Weights of a small GPT-style language model, trained from scratch on English Wikipedia: a variant of Adam for these matrices, 7573 steps.
Each number is 128 + 32 x the weight over its row's rms, rounded and kept within 0 to 255. Layers, rows and columns count from 0. Numbers have three digits each. The size before them is the row's rms in percent of the matrix's.

# layer 3 attention value, 320x320, rms 0.0672, rows 71-159, columns 240-279
092:106089156184119130135187128124129144106060144145114121102106113124097158159177164116132120122108151113146121152046138110
103:099103133183129159092169150124139119067117160122193121113139114108128139092106160194152111140155136134179094107068127123
087:193076165095123109080127107091127187145111148098110141153128134180128091098123078166080104094191142138139093091185151141
096:068097096089115146092122158089160143155189108139092110133130146074139110125083066068160152162115159128095103118171095104
097:192134150126127160126197142176100217144128130095132116101117090119139129097128146125089158138136155177115159175112128144
088:116093113171118143089196107144142143111113090139121146151134108080141101147169064147091134118114056151132090127121208069
092:122068099139100156152188156094090153115063147124188099119120116144119182077125107206139109088145141149161089089090169162
106:148096074140106122144187137160074166109113105146196150164119162139103139144141171157140070110129082087166130112119141051
094:138143084172086072082136140100196106110151162066110136132083094131112133128147165129167127129135108095144130158081082209
089:089118106178089126091165173167164135079062097127198133131125154143136137136033132163081180113137196180150111115142120131
101:113107186086136074170080144102093097170150133146149125151125090145160096162142169166077103150022063089091183128095105175
101:110192076120108169113126135153128127147147139093108162135198109108140173162155055120117142112142063112151090147107160109
087:143104131124181058131110175149113111073136146076143131149133130088101175131078102174140088107094155124127166118099098081
091:181087166125178166098123168176085141093074142153127131103164146136091167112154136165106104073115123115178101118132155114
091:119119134158173144148084176157107155068102093132091151111153140107100182123101077131113106080193127137126145088111151117
102:154138133108100103233099094140130123145148157191099170113129138094159094108105176119115175176051116115100166092092139153
097:089141116151116184119175148150127102085103110119134104139104141115100113146136204172150112085138151122148106128101089125
086:137086082178228155101169114098129154174166074150109098094175114136148153144157132094168096073074174166121096115109145058
095:145147097093155166085099186134199186086030082104134085144122164103116119102095115082074099154208104168135115086152154198
098:113107142108113180106075111117168079133185134171100140108155147111127101147132174100128096113124091133100200068157124093
091:126138109092094093044084126119077073106161102140096120126119134125133124125123157163135155111118081115139191162088143028
096:139133162114128106150087165136139177151100124104175092158128126145106156109066048075142182121090083153158121134149145179
091:127079143164137120098102155081131153102039105137140149125168120154137132117144083141161158097151170120153143099124116105
091:133155198119077125171140093128139125133137115115130120149165145105136145105172201187108130088085178112137111177123120117
098:163161178133171136110186112170073151124121145118132106139140152127102102093177158133133079155103074126124172140121154127
104:159112151118129147113066107157089124109161091061171118144158152108081114092142141175118160136189122079123166114119065095
097:082125157162130121099122107118196157144108156144113132128161144166143127132149209091045117166107150135063067100145158113
113:161134142096110139162143113120107127109074123126100086136129118140043194084063163096109145187171179161078149152123074105
107:122078129120116154136131066111093123089080185134155091136093114166143139153152159096108166105100125139099169094116167137
107:122174162111109111166123121155177114117063132093138107158107147123130156146116122116098105178085159103136148141130205162
108:191148124086077075119183143063162117126112156101176123133095137088152135115164096147110031178135097096124139196158091131
105:185121159092144074177088139066212147139188182182147163124133149150127114116111150118075082178101118139115155096142101128
119:089123107189076130139107196165115151095131166142066125118137111151150122099145164173127170182055138182111134143131111123
105:134095006132145125152161154170115163126127123078138062153092148111092107154080170112109069123187116141141087097053074123
111:170165149081175109102147117122077172143113129127122057094160096127149091093098106144165083113131186116158168086152090130
112:155049096146156128116144185155138106174162126075150095106134141142141141131134122101123128074109160074115176131160105147
109:158176051099081137082118124097124138148203124138146100130143104167142135128187094165184108074173075098125106152141102138
110:080119131113080106156106098207120141084156127085098116145103134151178167167152131120092099117071115163152197172127119133
104:118104127125112124182163092130171084155106119102090065124154123174108109133098139136209119154114133034077077152141110203
110:176168134180083171140115080107136161142131181086137129122137167130185091080147070122108147156138135060062079150152115166
109:120105156152135152103090106047056161161118098108165148158138151112091155101100117145191138092107173093174105101173167128
105:059102117107070051178136160052181172110154205138132102110126107089131115124142133123127116107123179142126148117131136135
103:169133122165090085134156149100094104152156166147150138135105179112091126165085058116100217186102160109132158115145166110
112:148083121114137147068107097084099107123115133115120066140120138109080144086092133093111131142165166072132086120089111158
098:141116158113084110100115185145109089161212119136144150122139158141099177070105122100102151115131155138121129114115130126
107:145148147106197146134085165094143152112128142138108148131100115156155076147189105140150107092073131084101094113151159136
107:168108141092145098179143163066123187134090133113108115086180121133185147110149108140111198163162137184185117138145197227
110:140157125140117151118133181166137124120184098076120136145091124126122152107141131115088150108175143141127090128136130080
103:120154152071125158167099166147090115120149049185112158120046141093134120121078155138164093117156139152176163174191077154
104:088178111089187156126127174148151144067116076108119127146122101134100103102135159141197081094092181113115128093096133169
101:142093099131127186185093103136159164151144061062118155137113120162124129128162106175133193145123161140117131072099152176
115:128170103153103119102119163114101117171153170198101134087104158102118137146098134123107146132073121134121156123130140095
105:091124084145113124091104101165100089142151153124173147110096127125160186131122103122065135102085096136125104133094179110
104:122209126146092142160166125081157119159045112160131078055132138177103112126142150133155131079095104120112177173134191147
114:134118074108124136105063115134092115112120133161169131177103149140090139148067186072130098114066092161098156183116115063
107:108157059066149143139075066138195101126152112120137120150140123136150138128180170095120076091097125110152075105140115135
115:184166136119064138156092144083184128135163091119105057146097127146167138139114109133147093115125112115097130146128068103
105:100108105096158162149135136162136171174146164099115141157151150126149151114135134091115137120097141175157131228171155118
105:136134102150114184122134131152131129185077105077127130133101139115169209145142162120132181109137151098143111144136118083
104:115065122136140072115078121147150150163156166158091063172081147095054103090106130137111189113066074149131118128161117108
104:187172131134139144112173138171100187142087079194132124147182093102145121118177134182144153153108099150147112094129134107
103:138142168191109122142076090118110091191124181149126119126057097108128136165056158087114170113096147096124142143141075112
105:157079162185153090127078105146099136138163137075121103109105163141155126141139124120143125145163138123096112158105153158
102:163130127105136142128190098161118147110118184116154121133149177154144121155121127160133168136203137200132098134137143123
104:150084140086115135115117166088136140144075113145135080136089110088131087140132117135129152155071162131100158124156122195
100:096076108137124158120081091075116124144184089158109094139110130173100130200147157149141106126191133139126170050192092178
107:125093193129129183190107129126119122135077104085128146179122136155116130134086102137197114145141099118092079069176127157
103:109114169105110130122150142097098121133139198098116055117127133149115166132106125179157108125148096149153166130141187092
106:151105104145131069120092130157143153114110122175165064090106096119135118077118154084136157120218104148143132119197116130
104:141154177171158136107157096159171129174091090095105146135137103112111157100111104124084107130150183148164110117115135067
106:165154117125116072142123136118135157191171137144129150141103141124126078119116118142123066142106081160179083166148183092
106:128126175155148107128107126138115129063057100110167144176130186144145176157035137074100140117114156077155107146152101084
105:143153095148116106161072145093079135158112138090086143152112116145127163096177176111128120075180086167117166128124146107
101:097118120101128128112133117104154138124117170121123169171111095116152135139137154136146103099147171097116110087122131137
103:132137131115087129092079116055107113134164101087102133112184137097112107133176081164169137116082109116117071146133074071
104:173126084097076081055161166140133110127076107113079141124142109149075101074181117150114111094029088158105143125077127119
103:121147130079145085133088093089138188172114179118160068088147152165165157105195108101069092108092162166097126136088212119
109:070127196093152126111118117167095108118149145116143152104126129088143137134095112130108103123144099111135069086109155125
108:096130151154148099102139134124133119146089068172125107157166146160080158096113097138155129154170100144098133147196111067
106:064108091134109090170164129094041102116148120077124145113159141151179144150118186140096123142138166120157194135105096133
106:127158130107207136130048199123101141079159136147110197145144148134122078182163088132181099121126122135104118153158127129
103:192098113140201102130133117162136214066154125131084151140150161151044105117162059163186090039139197111159119172089129152
106:172150129134131142144090095178079150103098072113212130170185143153188154125127119160142050060146124159058103113112152113
107:116126168109138144096068126110114068124145173121149188098105121069212106128161077147073154159156076131158125201171114137
101:161099104083097104151076148081157131168124101142161127134124160077142142098125156069129142118104130103118133188174137111
105:135143111133130162089112097133137166130092066182161173142153157121137138116107118112114101137183168136120080111128119092
102:063137092130152126171112160140061175107070084173125110132117130153135131164142103107170127165139160132174068135181175161
100:110116063173135145074145121110191169163069126115128181191160140100121168116124137113102141097093096127087115082108081072
110:116186116097117101161133090104130112144110151090117088137085108115091176162114148124064149120121081127163113115154107151
# layer 3 attention output (transposed), 320x320, rms 0.0596, rows 71-159, columns 240-279
090:121099096126077067113145090094164101061107132066118172133106152107093138125110040103101158075119173093152140175159100114
104:142110160205074115091140113176143158048104136124103127203166176094186162152165089122130139141120156100120117126148105089
083:119178173106152143094119129135092109120156169136110081132180106145093053135095151139157076099140152106129110125137144108
094:132084085119171126146106127085097084087172128183135120071093123120107134102106153100140083106109123179189163158084193140
095:178132158114130159100125137082159105147090117191103194104160150119132117191104208153105093116145145139123097110134125103
085:121128124162148156143136092141148113122124150126049140101130140128141124101155101178151147099100113104145127158087158101
086:115128119103094100174138122178118153100120170097153125126192115065118133087198117138131127143124089086099093122107109071
104:133142137159121134139134098152159129052105157075156125170148107112173156173179092148126175125136149116061145128141115089
090:167116154108108136072090137124134113103149151154128088193155150063161094140151096119093130104140188164134121126117183136
082:104082145158119151141110077166127177092131130130081076144162141115148124084196152127131118152084079094143143105078103103
106:133165128075154122156137150149128101190121090119140124159120146145063105112099174157174157103119149119164122103065147133
101:092134179074120143201121122103108118162139126125119136143152164090174130069132092111135159183168155092173115108118139108
085:097160156137132090105125112154098165137087171087137118167181119150090126112135134107170099181157112112074097160103112052
083:112181193121083154196193105111151145099090211100155130147163155094127095105109125149150131145165119165121060139121108108
085:138128156135147126148126155193133146101096125107176118149117164150136141088146120084129117160154147115068090136133075171
102:166142127120128080186128173148108103184088059169106150168168150126090159149092117160122119133157126127127123098095024152
096:129075119160112126095165071144118147103179118154148134151095173092148123103139099120145140157121147118135145058102144180
079:189133153114117145111116094084132151075100160091146150167166156111135160150159123154029140115215118163147119143154173208
096:087112143134065155219126100135099136081153152136156117114069097194152195125157133118160069177077074113107136151085133119
093:142080099091112134129138165148052145154129069092115136107066148144077089126149106127105110144160156132168115154121120196
090:125063157165187145108094149152153124109120136068141130112104172150094066129140105044132115090145117123133164171167108141
090:115143131131133067184138127164136098192144144156093071091095144141083096131121130110154146182151097131137181123128120053
086:111150189159110082111141075179135163116167154113092140125099148131099132101129120101120106137132134134173132148150107112
088:117079142078158101113135146106168122107128141120140153126124131088080118116122104101141127046136168144127137126128120164
095:154148069176081137162158129173140130136129167085135112148118124134151119144119086155156189114193181136075116146132097098
107:184113124054096107128123151159126145133133085124110076107137203117132110094159186115154180124165156215177122075134139145
095:083110115144162162076161216143104171142129142159126179102146119169163137134135179148082100143117136067135082128132186121
114:147106101145120134145100153126107131142171145132048148152130117135107188077100100151080116118125086117125096147126180147
104:163126147171135151120147116169031170106094151164068117106058165152115196117156121107074132126077126097080131079125106101
106:099101119161126137111112120214147092112122103082099114177145121081166178117094086183059125157110179120089127123164131166
111:177124170121090094156154181143110122096131160139172136153106121142185111091158079153066119167138094133194152187139058126
107:127079163098167124157161204107152143121167176099082129144074107097145136135131140137158096129129114096116168103144166126
123:108121124134147133120142145200106166087160191129148116134169131149131160102169093165162165101066170155152103123081106127
102:140155118169106090156140114166107153114137132131105125097111214165104062167111166081132136140148100114110095112126113173
116:146087100111164140147161144139128204127093125194069082122140115070100065105137096105136097210152179100166121139089084128
115:133114108103126104102161171145163120197092117115168132114107113123112096095056151193131144140121150174101166087140091135
109:142163108179111158131124153077166199157191122140112103109154175106138089184119170103151128112155084110151111137123181150
112:104126155118083127099131098125127083116154125108182088115133123142160140139116069137152098153120116098075142164102143157
105:087016058158160130145181145098194125175113112079156145134119123108136073139070133101161112154166192140173060164123144140
110:156165127153204145104101134152162156146108093136109122097141118147116117144203122144131119146168154142123139135134152207
109:130118178096162133144099116071122102175120094111149141097132192143153145126154113094136071101175157140119181102150117098
108:112090127142156087180162221018146107143125181092129146069164139097146119102152111104119114120140221159173100100144133107
103:091093112101128108096139112124112070183130147083140154174122123122104120167071085170122148142128153149060121115162133105
116:136088114149117125123103139114094098110071132088128132099106162128103119141112125114078153167162168057147123114079129133
097:096160136106111184101107061161112123152123134106125132158113178129139151108101098127182059116196167215098135110118091157
105:163112164081114122128126119143148079155095126122095135157148192116206074147129134157095092097101197132159091130145113152
107:140128139101110054135134124178159109119114093101112077164075187064116100087126095167115165145135068172157131104119120190
114:062139104083099137149096172155174141091116092066096132196111177163169101155139171073103121102176084124117076130105089116
103:135198117086086093140112106168108144123121091164141113134133105158141158111145073168160034153155127143137167190148120114
104:135120088110125176115159159121131116053137128139196105133061134130133124082107080147117081129129192127123055142121112114
103:175130122157155181094155121155123141096123086099164133160090131146111179093083089142114107138184108198104118060089137180
116:080156102128073114133106163155129139168161160134094147088120135075101100115137155101179112137092110143113138122078107050
106:089127165124153175122118095107086082166124159093202161208098095111145137152107133121093046086108131117124115121158120107
104:175103116111124114158088201112139141128140131095129096114141126144131152131123091140114084129104169132215142138158169063
117:082125150104107129101115112130151137151111198164165170179122096149147137168129163136184088061053128066067179150132174079
106:121196075124155159178140099141171135162144113108147127103115109125140099169090171132109116085115123134103141096167142223
120:116117116133101139142122092128173136106158098147129130125110163121136116156084120157105167161141097109163186135123135068
104:125138144111106126100166111162133107173155109110078122178125174092131205132161133131118140030116160176101126154146092165
104:130131145136125110141106102115144104194081086080120137105133177096143145130198103103130153114150115137134094077117140123
106:161100128143142119086070154148117142153105165116100088083156118090085135125122149147132120135128142099101151099138135129
103:130193092121121131144118118143093162118184108149118147083195114151165113072131116091128141155114155181138159147157136141
103:139118098173111183111105098122084087192138173140164092069069068153163085147146166143129112113156165148095119098136099109
102:183126157158100111112083121104098160124166129168162118133157193099142157173132084143116089169110087107099128113120145172
101:136145111145137104074079094168146119117082140078115122110136120179158109118113084131163093160160115177133145087198151108
104:200112163070147134090089190144138124095196079125152107113113058084116099097133112130121087144068117158089144107131113191
095:137090097066132181079087152113158148129092135112080100091148104147068138133114119133132128135155141152125120150191163100
106:159078200132119200166100120120129137139130076128163149120123145127137175118153118120137148122113118120080115141135116201
098:143123128103088102087118141159087072116113139083104107150186142138160136136091087142184070087121098092107159106156123139
102:130045131160100064172087111134109099100107139139159126098070130147161106099196122149065155137132100125143186124143094128
105:103136131159090122143181133144127141089123103092107147194097127101162097129160139095132065144147094127103092108148112149
107:162162143177174141110106113138150113168135172175153147113093188134125136158083105108140096099138139142134150062120122144
102:131152123166092110148069145168116143131105105172078123135146145136220179154072145113106119174101152075102124132133127129
106:130130081145114123153073106137101177126090153147091111146114149124129151141151140123102175095049080132101121119134163108
102:100146156179122141151102100110148161194143147121075163112133128102169116116160141110120158137164079078199100105075126130
100:162114152168168104110107085109138108166105131124091155087150100092098130164113076187117191123136118132124140141125149132
102:152125119121087076110125159123138086121108145091217167108101148099111068097081072057134060125151138148105172034097185114
104:068162099107156104145119104139120109142108095059128101097154116100146164114169058118077097061117150149138167115122166103
106:065208160108108163128123168151102107141149104132080130122118201098121169158126158106160152101136146102167060134109132130
107:144107106129150131171099137104175093170104102140125113136143176109060174123159131142138188153091087095126113094131114128
108:097134123137096136145154115120039107132156146128141152144157120149173123135137145183146096170209177130128191120092126079
103:128130187135130143134098191159132111135180081164111140090174169125123087164056137135182136140114117152032128136110099089
101:166129136155124136131097140119138204066089128120103068096149156144076097156114061171155068128112124066151114113111125104
104:168155149125142179125113132175134173130106129127188141132123144047107196107181111146128123090119129170110118092128166128
110:145118152140164127114097128155090101133097085130115169102120148148150154100125129171107118130170180142120139156156107142
097:154082130159139056162071155122173144168136096139116160125100096097140177106124127157124146119115154150138106124151097136
104:152097203077163192140137099131099129163168117205173166133203171101139144144142051129102123134148105064120133077076129100
102:113157141152170103158125138171090201093141116129085179135155138170159113163143112070101145121131124139140116189169140090
100:080111109240169174103138177163150074137119160138141179099131094128172160160116121086100161124124143159081124110089182120
106:109202128123111143166140139121120116109154137133131097119092157111124120113184096187068117148137099123114091105137102180
# layer 3 attention query, 320x320, rms 0.0657, rows 96-173, columns 240-279
092:113120144137104074124100178137181126117157107128091113107112135171146132159148121080140163155087126125099151103084166157
085:116152137136123148129149141140115124090106134123194126155141121088136103150153131129151134144129148126114153119151105189
094:118200148158138115111084107111117136153125103139119128099175168135170120118101154120137155165067156129170144103151110143
090:122094103127171109159157121123144091134144143131090068132151156099130140131093173116145102136125090095103157130100076130
091:139081138123143200071133218084105156079126179113211106134081116108084088154153138156125138125108116174120129157118138188
091:089104107146099143106083089094157153117104149106111153105126129155157134125107165109109102173127099141073173085119175161
083:096117125105104096120124136140095135092166147130113161126072091107086092139152155105087138103151098129088176137181206134
118:098087126136103132120080095074104189132106116158076151102135089146153194206160167124117155138099147132117102140127148161
145:141110176119110126138183188142142101104099138167137061136139163059124135107143115137143094134178171147094157165135137147
098:172146136147140127124144134145113149107160130171143073120119124116103067121111119117092126136144139130135081102142125138
091:120167207146120124086082076130152181128115149138147136119173159115129140140096127087169141105152141129142099093150168115
122:131108152117134114177175120143111088124106150156134084131100185081124154073125129084149088106144140145143148087154118081
099:132138200213092119112176155126171154182141137117135094122102108109139076076108059117059095129155172150075128147122170161
099:161186112143104173163114067157115119127192117115127095126121116157169110137109073099101120135087118103150120124141169107
106:127168124138081048133114123119110130164130129098099139155110113194141114161107097108163122181164119126130167160184077143
107:162131144144134216180130081108108153116106137136143128086108191107120127109137150080113162127112137164149098092147139132
096:133187086137129146140088133099103172149100139109106153097160101222118131131090197138129105129129164129091112119146053163
085:122043130117146174095139116158127094119140122128179171144156162172110150130171192094143151104136088133201109174092076058
102:117170178126106091113141178133118127108113140168095066080059158112112100089098052114083151087131150064113085136133212126
100:119087098141149089162142114104155173077099129184094145133158073182103101146136206152106076081083099172190162144149189163
100:184147153149132105099113183147151112144172118161156175122187144095155143153158176061161119157111088119182153138136112073
102:106109130128128127128095078103112157114113097113129146115081140175158090159136172153056091165153117121151162089135146095
107:116194151133091167126094078130117070174099151129120163135133153079081075093141129101071128131136142121068172091188108145
098:131111160110204175141091116127162124136121186151141148162103140112114192126108147146170127085152084146164168152083136110
109:166165176139153124185109167109178176166166119125150157131110078179170197109132088109192129131134116161138136196108110125
096:149123117136085135122130110142145140100154103107139073124087158117090117111125067094163105174109133132135105148140128103
093:127068116089134135151160071173129169105144111156135115142124148192106173125142183172119110078119104151200118140099086090
099:113125153110143113055206134143134181144102097170087083111107086120123160122115143129121196150150166108108098149118119111
100:110119092101136199144171133129124111144137125160113090170110116053118132140166084170177171112137135145139124120127163093
104:127199110146127126075128131131137072203169143090168152109188107124168108127109065126128125198145156119093159108106105186
093:158145100118130085154077081101134125078137098093131138137127129161181133158153153123148161142121140088141133123125149139
102:147153161133154117101168163123081180159125118139066148166100062058154153128181176151148113093127128155078140146115185134
069:109126122050142126147090104087165141137167118126139129089138109131169140130165124140128191126111131157134165130119152160
072:114153099101119154115098125147161123112149109157135136112116124171162139106143145109154167103107150082132178104111111092
090:154108133158113097106179158178079162132126152122137137164072123125061112127095131103167095128131155105147091148150132179
071:136170107176134118146147094091119108121095141115109147135140113131103139081100147093133111108147081167145076132130142128
084:110124122110151109120076112124133131121139107139154131079170140119150156120163144157115116154079159124110162063094146083
088:141114104158118148095197156146130156126141150122170096160077130079090157071129131112146156114126166140125099170177135150
111:146108148130132145124188159140106142140097141154190111142032138099094118090126094124114159095128142140113101127141128146
078:106121108164067157105126150116154116112196165114091168155139103151102106135128136097094124172125082116129148129197108223
107:088138157130075125130076077115123148081088091104154129136146172138156189162167109128178147150111130151134169080110168100
127:197113162124128130095183126148091133126126178180151077103077132091118151130105105144115167131170208149104122176148113144
108:157128113147131095127181119184114121168155191168158101178072129096120105060149065117129122120143160174115124167190144180
115:081144090086119176128097162044150145122133060108074165068157115188117108182131138123118120124127090107122111116087143175
100:111183104129105105185108093140129131081080103129147159103088142161175106186155080109096077115113115129188088132075152121
095:129126136142134180108183149133098131095105113178175110152146088080117162161122143169147160151191130155049055125145178135
101:200118058130112127070129128123082221065092068212136117171165136120139174165177112160154086129148122145155137116163143149
106:112140152078113143110202143129101100169148129133110095117146150095083148137120105087175121138105154114127119082152133138
098:114141139151102053113115085210135109095133122124168096145124169111110092140115125099106157143164116093202096150097110084
100:101119173166120145097120129138131104121166181136087170113134066123118141158157161184124169113168122125117143131145163126
105:161129127148148128200139076138155150139109149165127081105049119101063145085157195117059126092108115080166192129104148113
094:148095197120165114090123153126071108124104097149086119093156127096098158141129127125140147110139117158151139109126176062
103:090126129166093122083129108193111145138145130134135098143114104140141056103147120111131126091115094119161150162070186058
103:129138104146126144169112133120181133122082111141138072127093167100148140107121130118144079197125143165080112107167132122
094:090136036099103127108139135068096165184146144179099148102124104155169160126099106110191080148147168131105117108170132176
109:134126144144092068115091072110103159116124118124066171098077137197147158145158151064088123096143141111206144145144138113
113:181137103163171119102126168138117151146187134118071199098174052186139124129118153145108117083158112176152182192111096144
105:096158077089158173147163147106086137067117155120148119144116111108119133153126125175147096075148162058184068138090120245
115:137131117120131071167157102183130103087154145135182086166178194113157129086118108121123159162076131104132151125124114139
108:116112139157115108129098131164154087127211142088111153167139083152141142126085103134151122132116155127144087138130117108
094:140081114166121163115132169081136156116104124171136158112101079173098150118153158097127098118135119174209150107172123138
087:132130119107091129183089089129163172112087094060119142153143188128065137117115134120100138127076156087191150122110143147
108:074118135177131110153068097154139074165156138114086181159120082086082121106098139098122154147128102119151142126135102140
106:112159144179127129085156155132119142145178129199129104161134086134106185128131215112143124123207077170085154135207115093
082:186071119137142090169139126138060166145143150086086107088103129129072133089115123141117111136126105134177112184128063099
099:123079134167168107161089134143123096096093170141120132132139163108106124139058153134120118154164113127153089113138160161
076:150149109160141124166173119126072156143137161123123141115153157102151076148144129140131090110169113104179173159084148136
093:085163128102087164134065114119101197130111090085144102072171123144190130116176098112103147119119186112160087126103167088
077:148079116144099040184190144164144087160132149189111055162119169049108145152121168133154094115150124147108111103120099184
082:205118178139145091094195143163139099167109175153154129180125120127120064134120158143161115117131111117101162148108149126
104:162103143144128106129185171159117068133122165184117112171030166079121090117138113139140125087137080157102137117141128171
087:097146085118126173105073095104132106094116132129109167087150108159161081141139107093081177155117119117131128094110125156
100:197118163162147088159146125164129073136144179178156110157064164075093070133129132135123111152155132145100140077121131148
116:065129084056114141124052084094141157126128098111100127113146124184100070140122099104127152125084114093134104052144120107
093:119114129112109088156147152130089162156186123086145178073109058216134096137130098089116118076167144129119099160135137161
148:089143109114097160093097126101154183087131098099104189106129051208162114136091141130125137121133105073178117174131089121
100:153138176171126108163114136179096085142135111153106116108126146103138134125174104113119185078167108174126152091153134134
103:172191098146100082093086125094128123121156121106107122078122058139130078194113199137119126169119103150122151193107164130
# layer 3 attention key, 320x320, rms 0.0647, rows 96-173, columns 240-279
088:144140143172122093092115121159134176127139152116184152130104146090160156146126110154088113112113133133142082164153180139
080:093122182168137100155101103166165137169139077158084181112186156165123119128134157133137204119118149135124150086112145148
081:171001150159178159129081139165152175117123126085093167030116099132147126146170104125147107098129161163115103132153146138
078:140119122146137101128111118159148174145109149108158183146157169157147094123070154148136190089154103178107153127125155125
090:132214101114128151148116121106165113091098080146116076116123154105161105140189107142164090173161117112114152145138129107
080:165086132135063098131120019172113144137115145094145103098128156069153079122074179136096179122104114114157164146100131109
074:147130131158175121108174111130169148209141131166142090115179100088124104068111106200094164157115119138115130113086135135
100:156043171153100124127097108155158177115154141100073188057161143159154133104150171118140171143075109128101114139103132124
100:117149115178102184152071141147138125157117112165086072113105185109113142100149089123150101138156103203124163098132149118
082:084151113111092160181114118124104102099134060116121101170097176119109108146158087143084163127160046107092170129132130072
128:139139142161172093106208064179128123126140162164179107162130175044108147085135164158131103082129150127134159086130150098
098:103155099154148171139114134156099138149168137129142111177179118140089131090123036132140139129152145136140094065106141135
102:127115191107111176141175108108206129120172085129146173122111148083160097131145114071099177140086117146144076142129112142
095:147181024144099131129159102111105157168167140127102106169156106166151181087097071128177092123152170077112196118110085110
107:101122159173079064029194126167105155115081162134142132170182152085143092064175171068117121127137148105102170106123118064
099:184120118114164198195100074111098153133160152139145116085100110145117110191109129148106166158081083148135111162115145133
102:138096168201185151137068102140137130070105151122124118113134151062086138115101174131105162128130113114124154158112111169
109:129134097114075144157087144094121110103126056088133172068146104175092095134134093150147167140130095126180119147111187117
111:113136171126127128086157117161171138102156115136143129110135149101135194122188104102103164150115112119078126093183146099
108:104129112180152140212166097130123169115130109165158096165100128112185135124113136108150118104147157124146099162151092104
101:117081172125140128128170159127121169144168189139118076099154135165165089093061148206108138100136099118140120082107173164
107:136071107180100080174107125123099057110119106090116164065098179125114131194130123127133099130119062104085124139145102106
110:148129152106146162106144093078141138155146182097108147174124150136145068130148152123144101142171098160114076160144168152
105:137160146150139094138151114111147142152109127180093085110124124154164149144096166132142069103133164167112166091107145068
096:125121159136089155128188061133108199170096132174108124136116100138121184176111152087114096110162149124117212118112084081
110:125150099087096133068082153139086144135090078146128153109135092148118133133136057062138171163119083152143129156129102137
112:083163052071086125110049173091133141152083079113179126119157122163100131158115099077140102182159116102183148142094110088
105:099191148102116120081139139149162140123079108163145128129159157125123162132146128115133130167124126112082164169141135141
098:174168033100121063112126171112105161107152131179136121200179084136181099108052081144182098160122139156112114102142183119
102:187102174182148085089114125121141108174154165131084156109160099091093125124137170194096097076137163152135166132087149137
102:068192105157045056100115116141068090156067136117138097182136156122114151126120104064121080112116167041153150153131078115
113:132133147100199127117174087140157109180146172195162131127141137119135132130118129146104146139144151144082124121138149131
061:160135153108068160114115169100137163145158143126082104152133120137120126144098162090150118104161110200132096104146092099
076:135121157181133094110108152075153154137134086117115183094080118127150120123174078088131118143136099095136119175154147108
081:136184126111119154132076116133135104109111118102140106128167118131095133140081161109118132090110146142119130087163146178
072:147175120098156174149121134125100104190201132131137126156134097102103168153119180159090115163174106158133123103158112170
075:090077176164109096140061168168141084101136165096101188046123120173159085105133121072155142120088139098114139122171128164
080:124141135082149175158160191132108130111140104160113100152137116125060174146071184103126113179148183183153063049165111140
093:123148060086155210142191106121140121087145120154140093170171153095069154112120154180139100168158136159129083071154144121
077:147122136124117121117125086114104094142144107132173113104137130136144098142110090173100163176123146088089107157108078072
081:151161123117108100092189150147146176212111165159144098101156091148070073121142183083138126167113192085142132096141111120
110:148167142090118180136145071156163136118152089183112103166136166088110122140179096137116138135172136121108152085112149140
109:135139117118086156140096119107108096185125105156116147086105084145132088201118072158132176145132100136102174106102106116
100:114113114089176108135128121098157133121130147078117158042115091160176136127141155157165138115068087139105125176114100165
108:091130122134042081139111099126147134135126078083134173125154105170131093140193083089105079106122163082153177111106114103
097:137107113110149098159139171139168119110117139210127113165142154145109150088173138134116118125108100112162058113171191145
117:176104111130199120138106143111133134133157159122179099083106113145150146140147144178089151164107059151099101173109114148
100:117142120056182126096080120147118163136124131192149118126140132113152129100118147092143169192109089118097137094074151174
109:149153130092071139097109190160158110126113121107135186085160132126133057123131045141126141132176094089128082119136157139
098:129151163159075139176113133128168069154108083100094161165149062148119150134081111115143143081157144135134125178127115138
099:100156114194090085168171094114071158123144120146154097220134107167112149134102121129155171131161123110183107113151080168
097:117107148100126144195117189147141090111114109144117091144156079144101140058133128183145148117127122152138070097126191166
107:137124104141087096141174090143175100138169135111146156114125077143141112148114034133155094103146175106141130105170116086
104:075130154116115118089147113107062143163150087160141081149097107119109156167167130077113141177101093118085138103094065109
104:136154145131131079076161083157103178181117153189160057139154199094163125116141157087104105174098130121094183144100108077
105:105131104126076121148065091147160097116107096060154118141094096234141142131163130114081162127106110111089162118090112142
111:166128125162125096181154125154136104154159150071089143129131146146154086136124128162119092068163162152166130172163139127
112:145188126157150107112105069129139146125081108120147139190144230117122162102136178101126090123104124101157123152100085176
115:154134098111125101075137144121104152160159156120111154133140149093090086127127060056169129171192134111143119121118138134
117:132102120134052133091107164144148100196112096091131156078147119127100102161176094082117095107118164116116169095118155055
109:186095097124205179145095111099133138144152151099110175045106071155110141161087173199118161107137089155155142169088114183
098:090106114114157155162125148125126097048148094069127144089067104148142142151099147176121166137147119155184107140102107160
107:118202146183116106134140138142170076193103138110088151146166052120136103095091145176148129094127149149137178092061116123
112:144149110150134099087160146125130153180116157218148100142186154164155107105111155145116151109139075117092119107128083080
094:131173101147137124133165104127140123173164160186175138109141134139108135153098107144076140093158102170128160084120127101
092:161113103060109141076168129092151118173131066136089053148181106156128110101176089112151115180132133141095146120132101102
081:159141134087146194125139160080185113146105090136100105196073126089113161084131095138168143143132083125154117142101095138
086:115118185164127109139127079206135095100144146149143167093102144165129145132138118182093130073113110147134124133159119140
084:158176139103176157122137116049131156119181171104152146172124098109162208146128170070151188100122154169131117091117130132
087:106142112140149170153106171101175126140158117125122101187080140066126161108126119149144141127125166107165107124109122081
085:103134092138169131169131142150171077064103129077161171110155151156124197086151122150124085154120145159127082122160098107
099:179135148150061083093132148149172130130162138096106110008126109162148081151126148135102115128175121157149147139122141128
091:132132083118142154156152113164174101099124113113143101173169183144108183074178074087152123159158115159092129099139095103
110:184132143154082076115134138143129119182151125132104152098150123141172035148111166173124086104111093133121130185132143126
135:099055102132067118129108135107142087094137093068122159126097127161095044160084128161111111153123087121119117145120119146
101:095149120159133083106152130129139181096103142163152148130139132116142122147082172102098090153104152129150183175093164120
098:137083093070079135124127209098198102083158110095107133079115099199073064119127090190142124138104094127110106103153158149
100:146115183176142117129154143119145138069109139135179151172087144093178111118046148159153147125163167147147117161115111101